From a checkpoint of a small transformer trained on Wikipedia.
Training: 285M tokens, 4355 steps.
Each number is 128 + 32 x the weight over its row's rms, rounded and kept within 0 to 255. Layers, rows and columns count from 0. Numbers have three digits each. The size before them is the row's rms in percent of the matrix's.

# up: layer 2 MLP up, 640x160, rms 0.128, rows 444-525, columns 80-159
# down: layer 2 MLP down (transposed), 640x160, rms 0.0649, rows 444-524, columns 80-159
up444 095:130145099107048050072106081080167120150090180107102134129112171113103112099147138148138104178115159096160154181169193189058096150086126109148143091117111148174131112135148151134112113089124162130161137145121120097096119153140163056160133138
down444 096:143125076108148124198092170104157108107150156173068161130136094106127144126214137148112075137153101127163104102128105107077120063149155070130120135162118162120144169114062121091104122143180098109111119056172070131128112124065181104175123110
up445 107:148086147153149133140088093170109098161149044148141159120122144084104106090086154082158128079104124121064103159090170161129143141085164164082112062099181085117145137093159143122119139105111167149080106145139136107104197092168160187172148144
down445 110:138104082142116117064198154125151094124123095175168151125137129149123129243057141091120131116168150141105100133094095098151159118154145044143175107162126112137163177117104161067051129085157186165117068151150115187117226128170147154132132148
up446 091:130153195129128078168160140144066116145088108107154111130177110190135054099159162132144157154192116168125073110119115084077121182114124128095151140164110133066143114142138120123100097153193147073090102132107125112140102085163102132139129108
down446 102:178020095140188075102113126096147120155174103165107168055155122143105132105124099120128121070162099140107141081186076101147172167123170132122126092128166155117089111099195130162173152095151148124139152089104158103145157118091141152107088088
up447 094:148139139111117155100141131135123137104154144107132144238173110131131134130116097075201117106142152108124059115118102107122153144060141115166106174114060145155109163091133157127194160148088149166179139165172121205176118118123093110109093147
down447 093:134087185142070164164076166006147140139159108149107087114160125111115118149106094138059153111133134153138081133151137128141102172099135133146121100115070190137127098133108096150171097109135112130067080075058165115096197094079150175137153079
up448 112:126172134091148133131147110110144128100144124060167154120153107165127180107140126096125080081059031150150129100117124076156132092140112093106106159133131090107160131106190093120125142131137141139170088108157151100105146121121187150095077086
down448 108:121044117132123136104124115155048092115089071182105157135095141163164137113133087179164068115124155091170146107105089133156120102137138162152115128093099111077128086128131152091136190132102109083108112139179117130124127169135112128180129091
up449 094:155142114127137131164192138145123162084121152102119114155083113075166161066079164138140058155151118093083087106096173086126091128094122157101172115078089176067076102182138163124149173176092126120155146113140151140163135128108103094141098161
down449 092:187119173126051150112107157114126083143148114117130164136122136079106112160109177139145128129134138128116159151117139094122072025085206112111060118120072156137130135151144112132145153150131148149122148149139100105141133123129116125116115119
up450 095:146153144079069120156133171130143100121133212132103136158148110157143054093037117095167138194119044137158170137125153129079080133094140169151120120106130136112176165088123132107143172166139100090175172080166105080179178159135096086085110107
down450 100:130088124068138151206117164129122183113144166070146091062144124084141109137177109141125106074117060173132091110139149032114128113195101110085178156128080157090116171161140114141153145071139119119088172125163133096113107075080104096109150125
up451 113:181101168111117079114119091139172091076113168171102153093113163154155149083140139069114077129189101157112149124072112150134128117128084144127108128112095141130164133157118130119170186090091135070089135184134113058089149170158091075107188101
down451 103:104113101185185119097146114136145135232171177152175124085159147125145125155112193162101131158158079120157143154163123143148095121147065110133124132121115094085061122158154077121109085113157141138155157080077083201140128144150110124117167090
up452 108:071126178067160168128102145165164082122149154171185119116126119164138095162154082128100035094113107094155154130085101130080126146104111125105104138135098152115154189175124117131079066166160070104078120128188084108125121082093075086131161118
down452 094:175072100113075127160184099121152102096096115149088139125141092165140105165114165087090134174180175111148077100137160093118127112172118106149137133209115197161142127108135093127100059156136082132117081120115133188109116109140174162167184117
up453 107:137115086157114096131139086106122147107109117158072107127106168153135163081080039040161117077128142128131175110102132106125146094134118155111174148203173180173188153134162139084128099118142138110141166071079116230089126130123153139145077152
down453 103:114085177115077120138108085147093165111159132148114167101095135112133137066130139121128171143150175105160192122178181092097150143098164124176166130113172076162111127136109156148114119108106073111239147070134108141144151120091105133148136120
up454 099:160129116092102118054113202185179150156185077119159118078173175096146104094173093179095168125136104131101078129151079088105080151161138151151114141116112159157139140137164114142108134161077148114121157136103133109139128093128081133133146119
down454 085:157126139173115077147118129110096153197114149162120125198090134042117164128156152127142137097134121130083118138077107143101145067169178130091163130123162103147126095151112138105144100101149074132154128115163054146147149139131091172148121131
up455 082:085122149135101150119120135132110139085089083117144087111150143150124071134098147135057098157106175133166113131095140151068144220071136135123162138092109081099082147113136131146096146157139160197120113115096116115128110072137133137093123100
down455 088:183134114144133106205121147154126099167128148216108131153141154123111165185125115178173139123155154117073163107141104148132155076101205122126104108110153191118138145141146169165120135059135172073146161080119103140111129174120092145159110104
up456 099:125180085114107144094158137132103145130179096082126163157092130146112167142105134167159089138133089094118146166077105115084132140116194169135147100074125108143108089107125162128140135147115139124112127133068108112117148165111158126185156165
down456 093:135121159139157122186084079127096099115137106130082111127091176133140088103234098115111142108155151111126131160139143171121124066092035130122093135145133182171119203161132175131136142100103103123138091127104116130144139143128169092127118070
up457 110:100144126107136167096158143096096120094136182112137167063122075127065141099086127119104092138076125150116126146192088123123105178126108151110093114178093155110099083044124166147097132178155138074190124076142216156139168123163094054102076186
down457 098:099169077106145093169149137129155214144190157103110081105123110102143153128166200117139079130109097060128191107152110141170125102087167129139107132158117122092118085159082125161136079123123094103094179169136145139124142077126139152147138088
up458 097:124112159075165183169140092140147116090110132061138097145128123186148036132103081155135102184115110127164163168106110104092055118171109148150133142160161090159140108143104065158151115162140111043115107079162184115116151144146120117156105093
down458 088:111173079153175137138126114115148114100119155088130141132113133173146125102108113094150132147127150088107119087148113136134070163111159128139115094127129120156151107161114126094128122125081126118090164141144134075110128159105090172137163124
up459 076:077137100125078164179104092135161110108154131107086149106036168128159150107176166091091122067144137127070100084102045155108081095107110188116140109121139129085166196070131112128119105092099161146097142163136093159138137152140130086111139067
down459 093:187127143115146126081161163093058131164154146187105121155156129128095145158107095149150078187162102152095135126158182108143157166142149117136131134112098099151088108179086136137134136154131063097157099094112135113102115142113143128163118202
up460 083:116127134149154084142072075181158147126095133124124130057138111177143127122160152128132078172093126139170174144166121115116122181152097189053168162147168081114148141160168131184126155189089104093165115116128141115161088133165108180111142177
down460 096:098051078137120137121144154051157080102174143179150197044093143168118195127094137139107140124120102133114147144104126188133156088141171074119144173082096142135055095114128090091148192117134147130129144189101144118101171101117098064120107091
up461 112:113151153132129146121148147163161119162213126164077099105152174061151108137126098131134122128150130114073130148107129108137189122096116113115103166101091138112083087116129131104127139092095183155079047184128134110109128149130132116122113159
down461 111:105146137133078131095133087091100118118099183157142103053094132110160156110079131070111133165105153069134170116105193131135155127149134112168113133103099157151177215140066058076135098073171151182194128136156127131070133166104119115116143086
up462 096:089140156158134148203134133103166117130123120138162157161125150132128159096125141156125173071183091155106182103118154177154143159108075132130093092096163185152079190165078118142126116095179156063133166114117160194110106129109145146107117045
down462 097:086164132106176136119141168148117095125215122148182133111158119145111086087119068124161112147068059146152102171096124130145199184139151085151142087109105134112122067092176131129113174074167154120125191115146072100107116144113126083110131103
up463 100:099119125113125053099097137101128175091124101168138169110179153157181093129090110146116117125122137141109144171140153131106176122093137120148139130134083191170166096088091143165091120139130091104080164085125056159110076066112105081186147098
down463 095:070080156155094168151152202093131196121058141170132119161117106127143128174132166180143203092141161078183117160150139140138153104151094145179179156135119169149049107123080163133112102100142116136069111171127091117079153117118165131135145121
up464 097:091129192097114130160119178174096129085084126119137169089124080174157123143155180116080157171179127128078115183141102137139083118143104144112112104153070106086151116140161171115137110131136091095094133099124112151127111129126125147164147097
down464 107:154076095150189134086108098186112146126123096146119083092135122090126099162128212162072119143124140100134094139145121084114177086137084103106099160162128147123109141115130127086163033140140110132159183101113124171089151124109080132124143148
up465 081:181132109136089108158140101135099121171140105108115097165092190085100099079112109138131053107141121152129144101156113140110154085096137134119151134089104111082116176147121098155127104117112153150169161149115132142141164153124118172149099132
down465 089:135062122051130148114086138170172116138144136114079168175164120174133073184070103133156184138107139121120172140127138097091138138113132137152087085132106160164141071121118155134150122185089126047113123106161082137133128123204164081126131116
up466 108:146103087123117069108067132149153093175138134153154170168174116199125116097101131085140126148142085166127119136132142129113090131141112198172169126087098155147073091118102158123174119120077180068218132182082159108137142162164130099143167143
down466 112:089160134185097117138133076142126133139153136147190075143162174145161096173083170152167105099135170170144144146179181179093074130105074122117137126171159123148158149140117144171122088103131158157145133145098133188183153119131134120106075139
up467 099:108105150108084061094107072096093117163111156125119158094132109112155169088166104130127146143081152111081108137127088080167172095131197110147083155201088075122109125127078114121159152119153105089150100068119140076183139174090127118131097150
down467 105:086155130104042109155151190174179129105178148091123081200137117153112111180127033147171138142118154146120155161145092142106105116128104125147069064119124138170139128095174141150053133139151167098081137197147114111070117096141109163104161151
up468 096:198150174130145132166115133159153106048138108124111129079166122144100027055125089119059172126049119092146117090169148126133048110081124141113117121161101146092120152144083104166150139142149134112133160133106140138112094127133109059126132105
down468 096:103114087116088151120170137175130195127065126140101072114159135097115148175045144168159117082120122141131118148136134145093104118143158155111166153074151117125178157114162108105174124205143063164094143128135134133092123108109132189121131174
up469 124:116105122166109149143106159138105126097118117168082131081083184067134080157093131100133039116144131159135094113103113151172166062155094132125087123113158137151076084096107087116149135136130120151185122068146125124141195154125141158092086113
down469 114:110141130115088088178147158111102095121104130104129119163082129116151148184146096165190114102132170132120138138126119109145083126128187121127181125121132191150198121094148141128113111116124109088135126160143082065162162032121115170115101113
up470 098:140109099165091187136174159171150106038120070178106130146164157172163100137100145130114160157157171131113077092107122165124124115161093123168153150134130089144166100155110142158163105132102178116066124087122122146098104136129120100127143147
down470 092:115156087096155096147097150134175155164081183135155150170131093112124097134107145183095153123112143158116190135141109178101065134133159187110105164149161102097070152164147089123067109098114082146203114134129148105120141164113089139119134163
up471 104:144059134112141177105160145109092126116127195157102131136140062134119184123193150197139083163138149112146133116125146159168084190126145103120176147081132141155094154121089178152162145157143126109101133101117090142071144097064104164113145091
down471 099:171128158118088128093104117164152134125126151165137144124101124134126171075074113136115160086072153092122148110144143143124120089116172092092116129105117081095100135140098091085170127198104142129126135107137125195158168067081101046139141112
up472 103:080132072104156162046146183104177139086062134124137158120221162073082059075106158100139087132097140140163164149109116042109178175110097049180123152107093133056169141138128143097086160136135145102101095117113118156117110144105127091134152107
down472 097:088082105110206144086127159069092082144161119114130130132156076192146126127143059129142132109116124094084159121152152155108078100128184131095044150124133158124120144110140100131094165081107138109126142152075171114145067126138092119124115082
up473 100:112097158153168116153050089073121108091202157118130136097177105122135126094127101140106138092109168175132118163119155109076196164114098104134042161148155109131087131126126110112155139126108129128077093060098138133106089140074114096135089172
down473 105:138177144096108115185146119194109197135153120106114130161081125103119089113117108107093152219145079107118119099127151102092177072055110154075115102107151169148134086107138141152123158129109156133145187143159096124130080145133168100139167105
up474 103:092080221142133163119085099100149165069120077087127154136113120191138192121072170100171126147137147158102164131130147126114111102176115182128160143148112133101122077119182082132125106076148103084094165121162128071126094147118168122136151152
down474 102:107155174078150106101113118145088146134108137108164093211132213104127201143141135151150148090132129112088184152133086158156174136140126113206140066107157148214138142164106167135134168124163095097126163176142152130166165136152113086121095098
up475 112:088121134131123113106141176104123200123133085077130162129129096106125110088129178108186112043074089115098107149129168161083060156125079124157114106152138144133104145112145146189121096098139108082110167125121106134147149080118167173119144034
down475 104:150070157175174146169138143080147120132123112106098091120070096168124153145154104164129161077081113111109105165167078119127119116082111112140128136100070147137131127108151073115110147091173088141163174161139145118170153163073105077049094163
up476 095:132158095113138097104065095111220140138179085106101132110154112095107119147071145157107162088133159154155215115151096115117097095106145137116101114097123146130134166169134118081170157193142167106104130162135173155157184143116131105096131128
down476 097:146133116041072138185178179081145055155192154171169122119081114095134144101082066145115164131166126146073124187164103136149166104148139146185154101100185129125127131179088156177117131053148070141190140103092126192159106093137137149123167096
up477 100:108069129058124154140112061065111100135144102128141142100138078079174146117090113183098098117092125114088102114149154171152084167133089239167164106125119107127092133129186192135100163139061096099093133164111131160127127125123180111097147120
down477 098:126168082108129106086161111138160173153171133130098116165076113075057139132101151072047158096045162074130099120109137127128117135121121157104085120157160130138135180113115166112182138125173083143127139147120140142158160063070140148160134115
up478 097:123129129135057124112142136105106148106138174091114143060095133137082110152117097053088152195116093146034171073163112094131151157127140100107165155094121131096105187156129102134052094065114110161141153113114112155168095092131144115145213089
down478 091:133085145128121115163133179121170101104162096167078084160108099165108136120190114176077109134156133135141106163153116117096082140125167118156072131112122147053084092144198107109061159108159097100141165182071171085220132095124130106112119073
up479 092:111066147153084183193138116108099171110102121139112139132123077096128115092109182108077138112084140100135162153141119149088160135106113126085165115056150166127129174121131144189099185155155115120143106150104181176126089178121153164148114120
down479 089:135129103095094142140134066156155071160162100184092149158135132097104139076136096111118143147192183160094110173115146110108142052113118143138100180167147126146117123128133221135192103108114121078098117129094104064050108113148083094138150104
up480 115:146126106161159097073148138134134151095121168153144147168188099135107081123100110118140103082158111109123122077123149085116174149126174074133146129134224159138139114178133146144155156168196162147177115180095117118095139090067124088140116118
down480 110:121106194099134142073064101112114139214163142139104119142107210126089091102124129088081128143150148094026068140183155149122144119115094163105135147146143111119160141135072105161144118140100130151148104053136179227113104170167078120100145186
up481 089:204187160124136146146143149144134103125127164145153067170169155121084093131123076129158108171104123158140137132159120168049109086133133151141127074114150098161165167032064212147118121144165175099132145097115135199146178176065129115115077138
down481 111:092085118103129181107104147123110121132142144072145164092108116167159162089183118142100115111164086104152071142093143055162108157175073107141162151138068118147051111176196069091136148087188076132109100137166119050176078123147104097117148153
up482 093:111156135131136126161102118095154065121172159066110147147163128181127141171096096145163112123137117173178178175088088147124175147082142090164221136088138175099133140171131115148114180117101123134154141111168113136099149096119086130104063110
down482 104:112162113176136130074171114133106104090114172168096087154103177023061144125145127139121100191110149133117175067193082196105142130155132130152184108099120123147131178114076105091188110121070141100105082069106128168108162104131121152164063127
up483 107:178118173160156088147088103149153143159152155083085118132106122147107157088183126131149158180118117123179120151149164132129086180103102183130066152133156175105074055124092124171135082097183139123156140122165107120122110117156094127086091154
down483 103:127136116085155177123078085144143154088110118081113112149151061143113149150157142133120145131119151167192109122071118103117157083067152138117126139131116158125161182156146156093097109250133148170143115158137138175116132082090141136088127157
up484 119:092161089074091071124095078184147128132129148127137168089133158126119104131158146145095121203167082180145141112150126117114133119099176155101114086065124140184132088149115174135146137046166225079119147115141118060088094108129126143159160075
down484 111:143137099207134098128149169104159126093130109131166134076166125141139161126126161093164141123076174162194115125134152174133117132127108077122089150129095117100186168119121125143167192176138164086107150121173106085120152159063107047114101187
up485 102:140135150087105104132188170107138084142063158141124089127135120160112113143171133104100078127060134115135155122139150121104159044144111189168165089157128094126113113124121127196141139116140145100095168147152096105074140152131157088144083156
down485 096:115113135164033114142053121149152120173144107220058132151096199076161146128088079108157172116163143158080117131112117114127151116082150105139131126125129127102081120164154160120120083068122068101098184118125152143140100176168160124119135113
up486 090:146094153153110164172151146132189128137121115122069115133149086107123141079122115200065100106134189123131111177125138181121137111086091198128108134153146125093102104109120104129148158099114156138078123143139163168078127149183165097149067109
down486 095:193095116105167139115090131120122120150148105173110125133157115145101108061120106151167161140136068124205123098159149077146124076133116078103142112104111160137113130097138167112094089152146198130188090151069107046122134133096140098105151116
up487 099:126128099036024207169092176085074107111125121235127131106139092093122116133178111082143069111120086115097136103126157139122091156124163106173137096164125159171080154138078163136084159184134098106107165083102117115114135118135180154092097171
down487 103:114126116126107096086152131150162121078139098072084108131154181175094138156104163115137112140070170139139149120140143103078112159091154157075098113194075166116167081080117141139147137211191112119125170204120120139110106161144117080071118141
up488 097:112160122086120135122200166127148189080151118139108152144057117161126184124114102137113111141119109152070117104097133108166126137107183097123133056094167099153142104133098079116118115159109128131152089121129194087137156138111068105112118150
down488 094:170087195101152140122161109068087137182117111169138079138119114062151138118083176162157149150153150111113148121125147227124090132123107193140174064098134136141108123113141155094149069105156126109149134135117129141104100102116104153075134090
up489 095:150206141038101095107139137112080095094124101123124173106143179152193106138099106109145147140115099157127143150162163097174088152139080161109159145079130131121143064111115085107119137194069159112093102117097156143150107148127114067128110147
down489 102:072140114090135097144102135090094163103091146139168132168047137168084137135137131162156132098080128113133133131187123081072114068151098149076178138155124120077184140063147143130100131185068123119092121128060144143141154125160194114100163119
up490 106:112112108104109099173107133107142110108142105083160164088109099119157162089141105085079091166161139052129070110130098160104053179159110129058142142101056194103124123122137152163167100129188176104170122128113105113122124203094105078133089171
down490 103:110145149167123164098090104109176164086086124097143131138117147161089208121153081117137114103127123132097103133135072177166158076124124136124095141069071105169139107144075173095108105124132120110153104172124158075173093135095123158134129098
up491 106:120119143062124197162100167078170162145109135154144103088110088056169173181117157154093131121174105123136183157186100135173107102119122206115104137098078131122114119141119109107162149116109180085139135159145115122143177120129106176079099127
down491 102:119146121103141107084084082129192129121069109128163194157130115133119139085135158066069123115186163163118079082126150124156184081134160094130141114056165157097146103133104137127134106106122098177096120165071122106167157091137123036117094099
up492 099:127131138101102105107126059153093062122113099134106118117105135153124102123207194125209117142059074145113141156122179106128093123157127147159104091142087100123132073096176186093107159152156100135106078143145093093102110117149099127126159134
down492 101:154154143123102176057124116095124175110146136165133159136042173111165166032163143065141141112158125147125106179125170119156180138163116130129145145142128171134142180079131191064080064168174136151128138107117148105120150097120154151141115091
up493 079:201123140142113125109161107169112172197139109116114185154112164093046123079164143126114099085118149068081119077091099151126080069115163133178162158159147103156114109128122148110085101142126134149111131097177146096151115167069113093148085113
down493 094:077088102097164164172100161113166018125137078184111118133127106143109173183191070163108159113130084162143109121147144089079116137137077098121166137154151169164108146129171118128165165111084077113107150123109054125150096116139078086114136189
up494 110:113066142109134121184146136137147102079140103137057084094117130128157150067087060145129134123087158151195141147085093174111191149157143117145126144150146152140158137164126183116190153127137146169087106122107129119118112152121106098174150104
down494 110:184144176088110102110147120100162132084116129128109116094142155136122122159110103146176127159139112137102182130100124163096090174139143147081123151063171123163140137132146202104139143161105081080116146134111094154123208212165126111118136141
up495 099:088149146090116082150187068173066134155110095102134123179132143165150197109099096181147152148142127147118155085112142113159157123129078124132137135136102115139176063181105164153114093110106174122118147168132177137096137146162165142097152165
down495 099:137105137138114175161173143123140105066154131142146153116115110227129096093135166093122124128083154149119145148154138131143127158177186132150132133097106162123154124070093156144143150173108123143088075090130094091114133127124166090097110163
up496 094:127146124144091137135130093134048154152113054121103096115134198119106091122142152104128086131117137124065101113112136171140108063088153134104077134171147081155159077206109088079108114121178114096083079193179116159137147139152067131114118069
down496 102:111106098077170148157099133129159088092164165148169133113131103136126134143050042114110114144115109177174178133124127118138196149156109107176133104047085143109146137075146152187145123105092159155147180125086116096116132123117177121124124145
up497 096:138214178155125143116177138102164067087120114178104095095142192102140110130164130150155039084153124086201181142157132147126070154132130044160136126105093140142128173136184145141122124156194110130160110116111096144089089158140173136113121156
down497 100:102129106119108166169033096175092144114116099144103161100133139122152068112105100154165146179140148142153129172087102117136149097130145160122166158109169110174125143116169123176106157040098130111125211116092146158139137133081077103110156142
up498 079:143148120134125101080137141062148082097119097180142091146097144074149106017097138138133134117152178174165118103151120109100143146147136130106159136109135134127125104129174152134105089123106178077132098194139163151130142163135124122168132064
down498 092:183138126148119045194135117130136047182158167094091156184130181135119110163148141138208119070153123073140100125140138165166090127101129113155069145148058141104110140115148106175171140130167174122101140147083133119089132075158105152120163168
up499 087:107141089146140146116144137168086123094101067115116167107151131155110131127085177114124050180101131112179099146103171140178094137103138113156098139131143156115182151172134096116130177168127101097133105111143115138136157146201166094180128203
down499 091:114143164142179162147160175162125146111117157178165127110157111149150100136155093133100134145172135136144089123126163127085170081174140076117102147118107070167146080120076101165152114136086111138164144092131146160157082190105127117176162091
up500 091:162171150145080153149099107100141162166056148158169106184096155103161111124113089147142121098102055152096167127133161161149143171092145161050198110108127106095133096134113170123117147129103172159164159150161125151125151115157160093070122107
down500 106:123149150121102097137100128087120117120072105139156125100181113084111106138130124092096139109160086113215055132026114103151159114151147119133078122134092137153128104117192149135108133117089093121192123042116179083187105149132076155168110128
up501 099:098134187125152143125104075129123149144171144141122091162110190123150119146162103110078119167120130142098155072118160146189096115128153138199143118132148168187115166115097170146093116140147144144144194081172101092107119159153192154169162126
down501 092:161149102070130135173183115062117122172145083146143061088159124137128115165147045106105143152154127160088181110105088105085107132124090126130058139090135151104149076191135117174092152142134115080129114141080135132109132129115137082141064167
up502 115:133095095134120126099117056141157114105181131117189142148164112136137110131174088127107111142155085085156203133104112110098103145105115167153096128098065111086089087113171102106096102141130104070173077138096111083113113144127145029141079118
down502 114:191169128201134138146151180121154098115138113203159114126168148144111162116123111178124163143121141157135134094062109109040187146150101183096156112147127147100121123148126127120109150114118067158127127129200145168164158164126163102141137145
up503 104:144153110100177166131108127133147143132125159120047090147144091118151107195172139126133082149147142176133176104177132099154140093094108108161049099162147160122134105144126126126106161114113159144142093126125149113114159121111071116091107077
down503 107:177164113142141141083195128169145110173158127155152104116132106100104127169142131118130157135171107150099112155112121161088116158125114187102099131168153104111092108174082106127098106124095139085194142117167107149077161061100140192121115123
up504 129:142118121111205132140160105134135177139093127106118154113152061144073144131152095149117139158163106118158150106130115109147138095149077126138152094109112103131136146150190174091130126181186150126159075177113125141150178139104142114175124132
down504 102:125119162182116132141158104130105139136119136071139133102118102114147097194160140134058123127138108125163122123184157121090130099172085091177061126099096097121135133077171146116144069130130092132156126135100131129206164199117144083158115100
up505 103:067122109111144069201147179142082113136147189146180125129101095115139163114206136123165110139080153136157195085142166148088070142117158111159087139118087150159172130128071085131164097193092177117131124125138156111094139087153148147096123122
down505 099:146116136067149158045130117085116125130076109094100108148165107138170097168142120185149103141164137100116141112100126117110114172092136136137164103143102115129146156097125161142115140161107123116145130210108069068134144171131059112117188132
up506 095:134122126112110165161144167134088130077073076086129113162135163098186091127110108041156152098154132140121124128087131096146165121089162116178083135207099121094165102130160158194129088134105132091162119137171076159167174182131122122120136127
down506 097:142130140086100128065109133099088128149163161133106146171116111174163104146156076123181197083149171186176108062108134120119152119152151131133062145143110114149109034169126159127086178108118089181163083159115108076116184098098101130141166085
up507 098:168076103127123131126177149088045140109139142150081113105098134130207135116155182104172113154150071127128115176132085136137084163124162053125122116099062180132128136117127126091132085123124160113191083107065090126121149107139082131142121131
down507 095:101134100076167115105062154183158146151129105142106155116118167144111166133129141136151164180000157091131153150126150106105153124110149120149177125106112105109152096133140164133134126166138154182158160162111120114088170016099150149159143112
up508 093:129087173083150122113160112161089134133106141116118194085176098192142139100119147102094112172109093083133144103096128142115112169096147176103143076196191156091147083151091109143180119118138033123097086061133134112170180117148173105139080101
down508 090:159083086134144091187105157122135080111164128152132071195067153107140093181102115180108112111149166132123136156131100146146078134120097118097131163140098166133131146179175154158146088121095163144181156130090080146066141153144120132085129129
up509 107:142154171172156109134132127181079165089168139054126159056108147122109177164135138201141105150174113100145081122104123156158153122122090142144140127090162108160097109110088124145089146153157102086154159121161122155135139116166128140124084139
down509 094:107151089110115150142125133106123138132119103074138072088112126151143137079152138074083109166166070111131152180123142121141118145076152121119115143149125148111166139144164070099124121133124098094158123168206155103129088132140166117141147125
up510 088:075149173167107114110089184112185134108114172142144090126134095122136142159171113105147140099128116127129198108111135073078105173146123188153204131131076131110152052116139079084130128108117128125150172137171112121145064139108149186066167191
down510 092:124149090163114125127153146196098113123120085087105068120115121087146156160101126162138156123117089140115125127142158062100127076174141051104140163124152138096160147118102175113153142130164159123139096125115113140094138094159169167116112109
up511 085:130080133160105151085176134179158135117145118113078152164180170180055128172127140142124124186137108177044113170107128090069183169117128157141126102163103129201136116153124105112161147121095145091153126134128111089124094177136067079161112163
down511 090:191113097169139107104091074091158084180153148202130119108109101099055154122106153137082143129111137104114169091170124110120076106098121127132078156115130108138120146096091146127145103116075133111166091148119141133120165140086213101120138128
up512 095:098142087174117137115100175107099151186150132148167115119115099098144216183104157089136111129119130183141165109165151160115122135155134153043075062060166115137145192140116096107095111123099138166132117107071145124092120168123134179115164107
down512 083:140099089163106111141070103149102135130127147140101092088130151110196120185161165123112158152149201128140126144147112110069110048125139095127100120154160154143082152160121137107144127071115102120160088134115135141149068131151158148089169043
up513 110:131117110052123153187197139074146096108137176154104151119044119140146155178160088121088105096166139152109117123065142071107154070129108152120126120136125101091163061126120089125118141126056134082073127145095151181111110176109095150086119152
down513 105:125149132093150130124150128115074092132102204087166213081097135097148126162047128098110167123134102103128164114148144107131144148118133143115135074145151114190147121137096105103107106169167084149135125109076130169088109128205101172109159120
up514 105:065140115153113134121086134183138101143139169131113133127143102119080123165148105104144099129161217136080165130181140118078164096159100107111137158112099135150113086087120093120135064133049173147158113109106115077123077127153143090093084070
down514 118:115067113139093103146146148046180112155121151104145094163081090116181132151146104120093120089104181130126160122144108175133134163091124161153109166127126182102153098153095145104136097114108144115141161119085141213138127094163131153082144164
up515 108:123177117163106121073108164130064105101131105155150149111097094174117115162121116113140154108163098169194115123130121147157094104145129107133126152091069128131116173131147176052119110197132126139186135091134103150118155143160091173116092132
down515 098:113106093105186125084131102113122095198092125175094099146100070132118132146121150179140175156190141109128114191102079166134135163106145141157077171163170113102089111132110134097132152119140065124124134177103158052076066083093116185177108130
up516 092:195159154089155158085183127145134102159122125140139105113167172195109160135093115132112101074087042125156140180165097066074167166147109100113183181176153107133151119105150107151102177104163187188123128123122128111188101117067089094093184164
down516 100:138110105153157116112095136072107103148155172212194155072133157135175147160156177173100152149192126097080121158114148150180155112164121135175138177102067159087120156178145168099141112130191093127153080128140182111113116189092154219118149147
up517 101:112124134145125141115139123208118170106103136111131111092185108140102107163150139140109124168147109160118068129096080112179164177179095132112136156184110103086151130134128091107144170111198123125125149157100043136154145132167097119103156162
down517 111:165158126102117108164100122060154108167165135149105183143095143152118117114115074114149109061104134137094188100124188137090090091087177162163143092103129158099107139096143140167133106140089208118161108122197190110096119113100163129120078077
up518 093:103131083164122102098115118173115104147151141141071143171169115148075099086114140097150136164084081107101079084128108113156179179171123114153133088109082229166163122120080145148111132155075085187147113119138062091083211202059166119124132104
down518 089:123163167103155102175105138070113144194139111197082138125103152118081159140081148129121143162150099133075204088069161119139179108113161107084121115099139127089151159130141110108111118163126107099089155114128114086086116152136105219177148142
up519 096:112163132093105076105133134119118090157114152152118195114138120125190181108097112176091031139130162113156101167160131114099092112097093089102139187116179114078133112116101158166049123159059102171103069118148179130151089172103152108107153102
down519 102:145183118120081062105138115125062132137119111168181119172076141098129142126100096177140104115078112156139098120141065117125144133100131080064173176097162140130115130081127097120081088191087185152158107123117148157157203095136132123167099132
up520 095:104098076132130062084163145142126053108177143119069068076103143189106172132102143158078141061132106109165129128117088131164154131116153175125098129110143144130180107124141142103116137128147151135134170149137058138100086096138165100092097114
down520 107:124132163090070166105091159110101144120148086145132118174095103140121128113054152071133168114117078103083146151094137148165177143149131135131056064089132091116162156070162122194129108089081141133132202094156112122143145116118073115134069141
up521 092:144146102091136104147140174131138077134094107063107169127185091136115132145147087122086158139154104159124118077123079109143092104078132093099135096136116132089074068149134097147097131089148160105150149067158156115095113121107156109128091135
down521 097:129138138075132168151119176150127163160140123113145110125185134230119130108168111074087109135092131176172129110145195042085097142142057162164079161137131147108205139196145082102165095167079131134116157094134078153152118113168105103106086122
up522 106:073113147157170101107062167073113113111155092196065117146115164137186087156100151113107139202168134104087150092082131191162140144041141093142110105125085125095191153111118134105124157142092179125146087069115121077163081120099139131143144114
down522 110:116210116057140178124128141156154090151156120145094107144181125158079166055107117163156194162106199163132153163108150152091120162134123119120090104082104157168206103147109176151089095119123137200144119107109074093141155109059126090082145113
up523 088:126131163126072149176151157132130161117129101104141191150114157060169143114121143142134168118129132113077104120147162157086137125165181180118086109184117114204156078172149105154192087148068134118112079091113130185114163125192170187128075159
down523 091:071127147134173158094081103144129126129102174119116139098106171110167159117143190186135055140169097156112159115124105115114106126108070089148147134079153170091104124158106136058152174055120114087125121148060122106126159168153132149060126099
up524 106:111152164163079168107156149122108144118148081115087064127121155122102124141067085147089124102139114142159101082149148127193151138165183093073140142139115159148132110151095183144088120164099170114114134150142124127040142131156107155140106081
down524 099:156233083109142120108119094101114107164104136075161112154160121134147142166117172147178179106187142139132110181127111113157110076178117125144090126151153083143136087105160127209116097100150193113151075100145161177151180116102093152161133185
up525 090:062168068154128183145133127107070108126173147173121093158124122167167171135060109146117109094174135152127136092157145132160164100128161148101155127070160095127079087093108123138120110124149159183127144126137163130145157092098114121127159121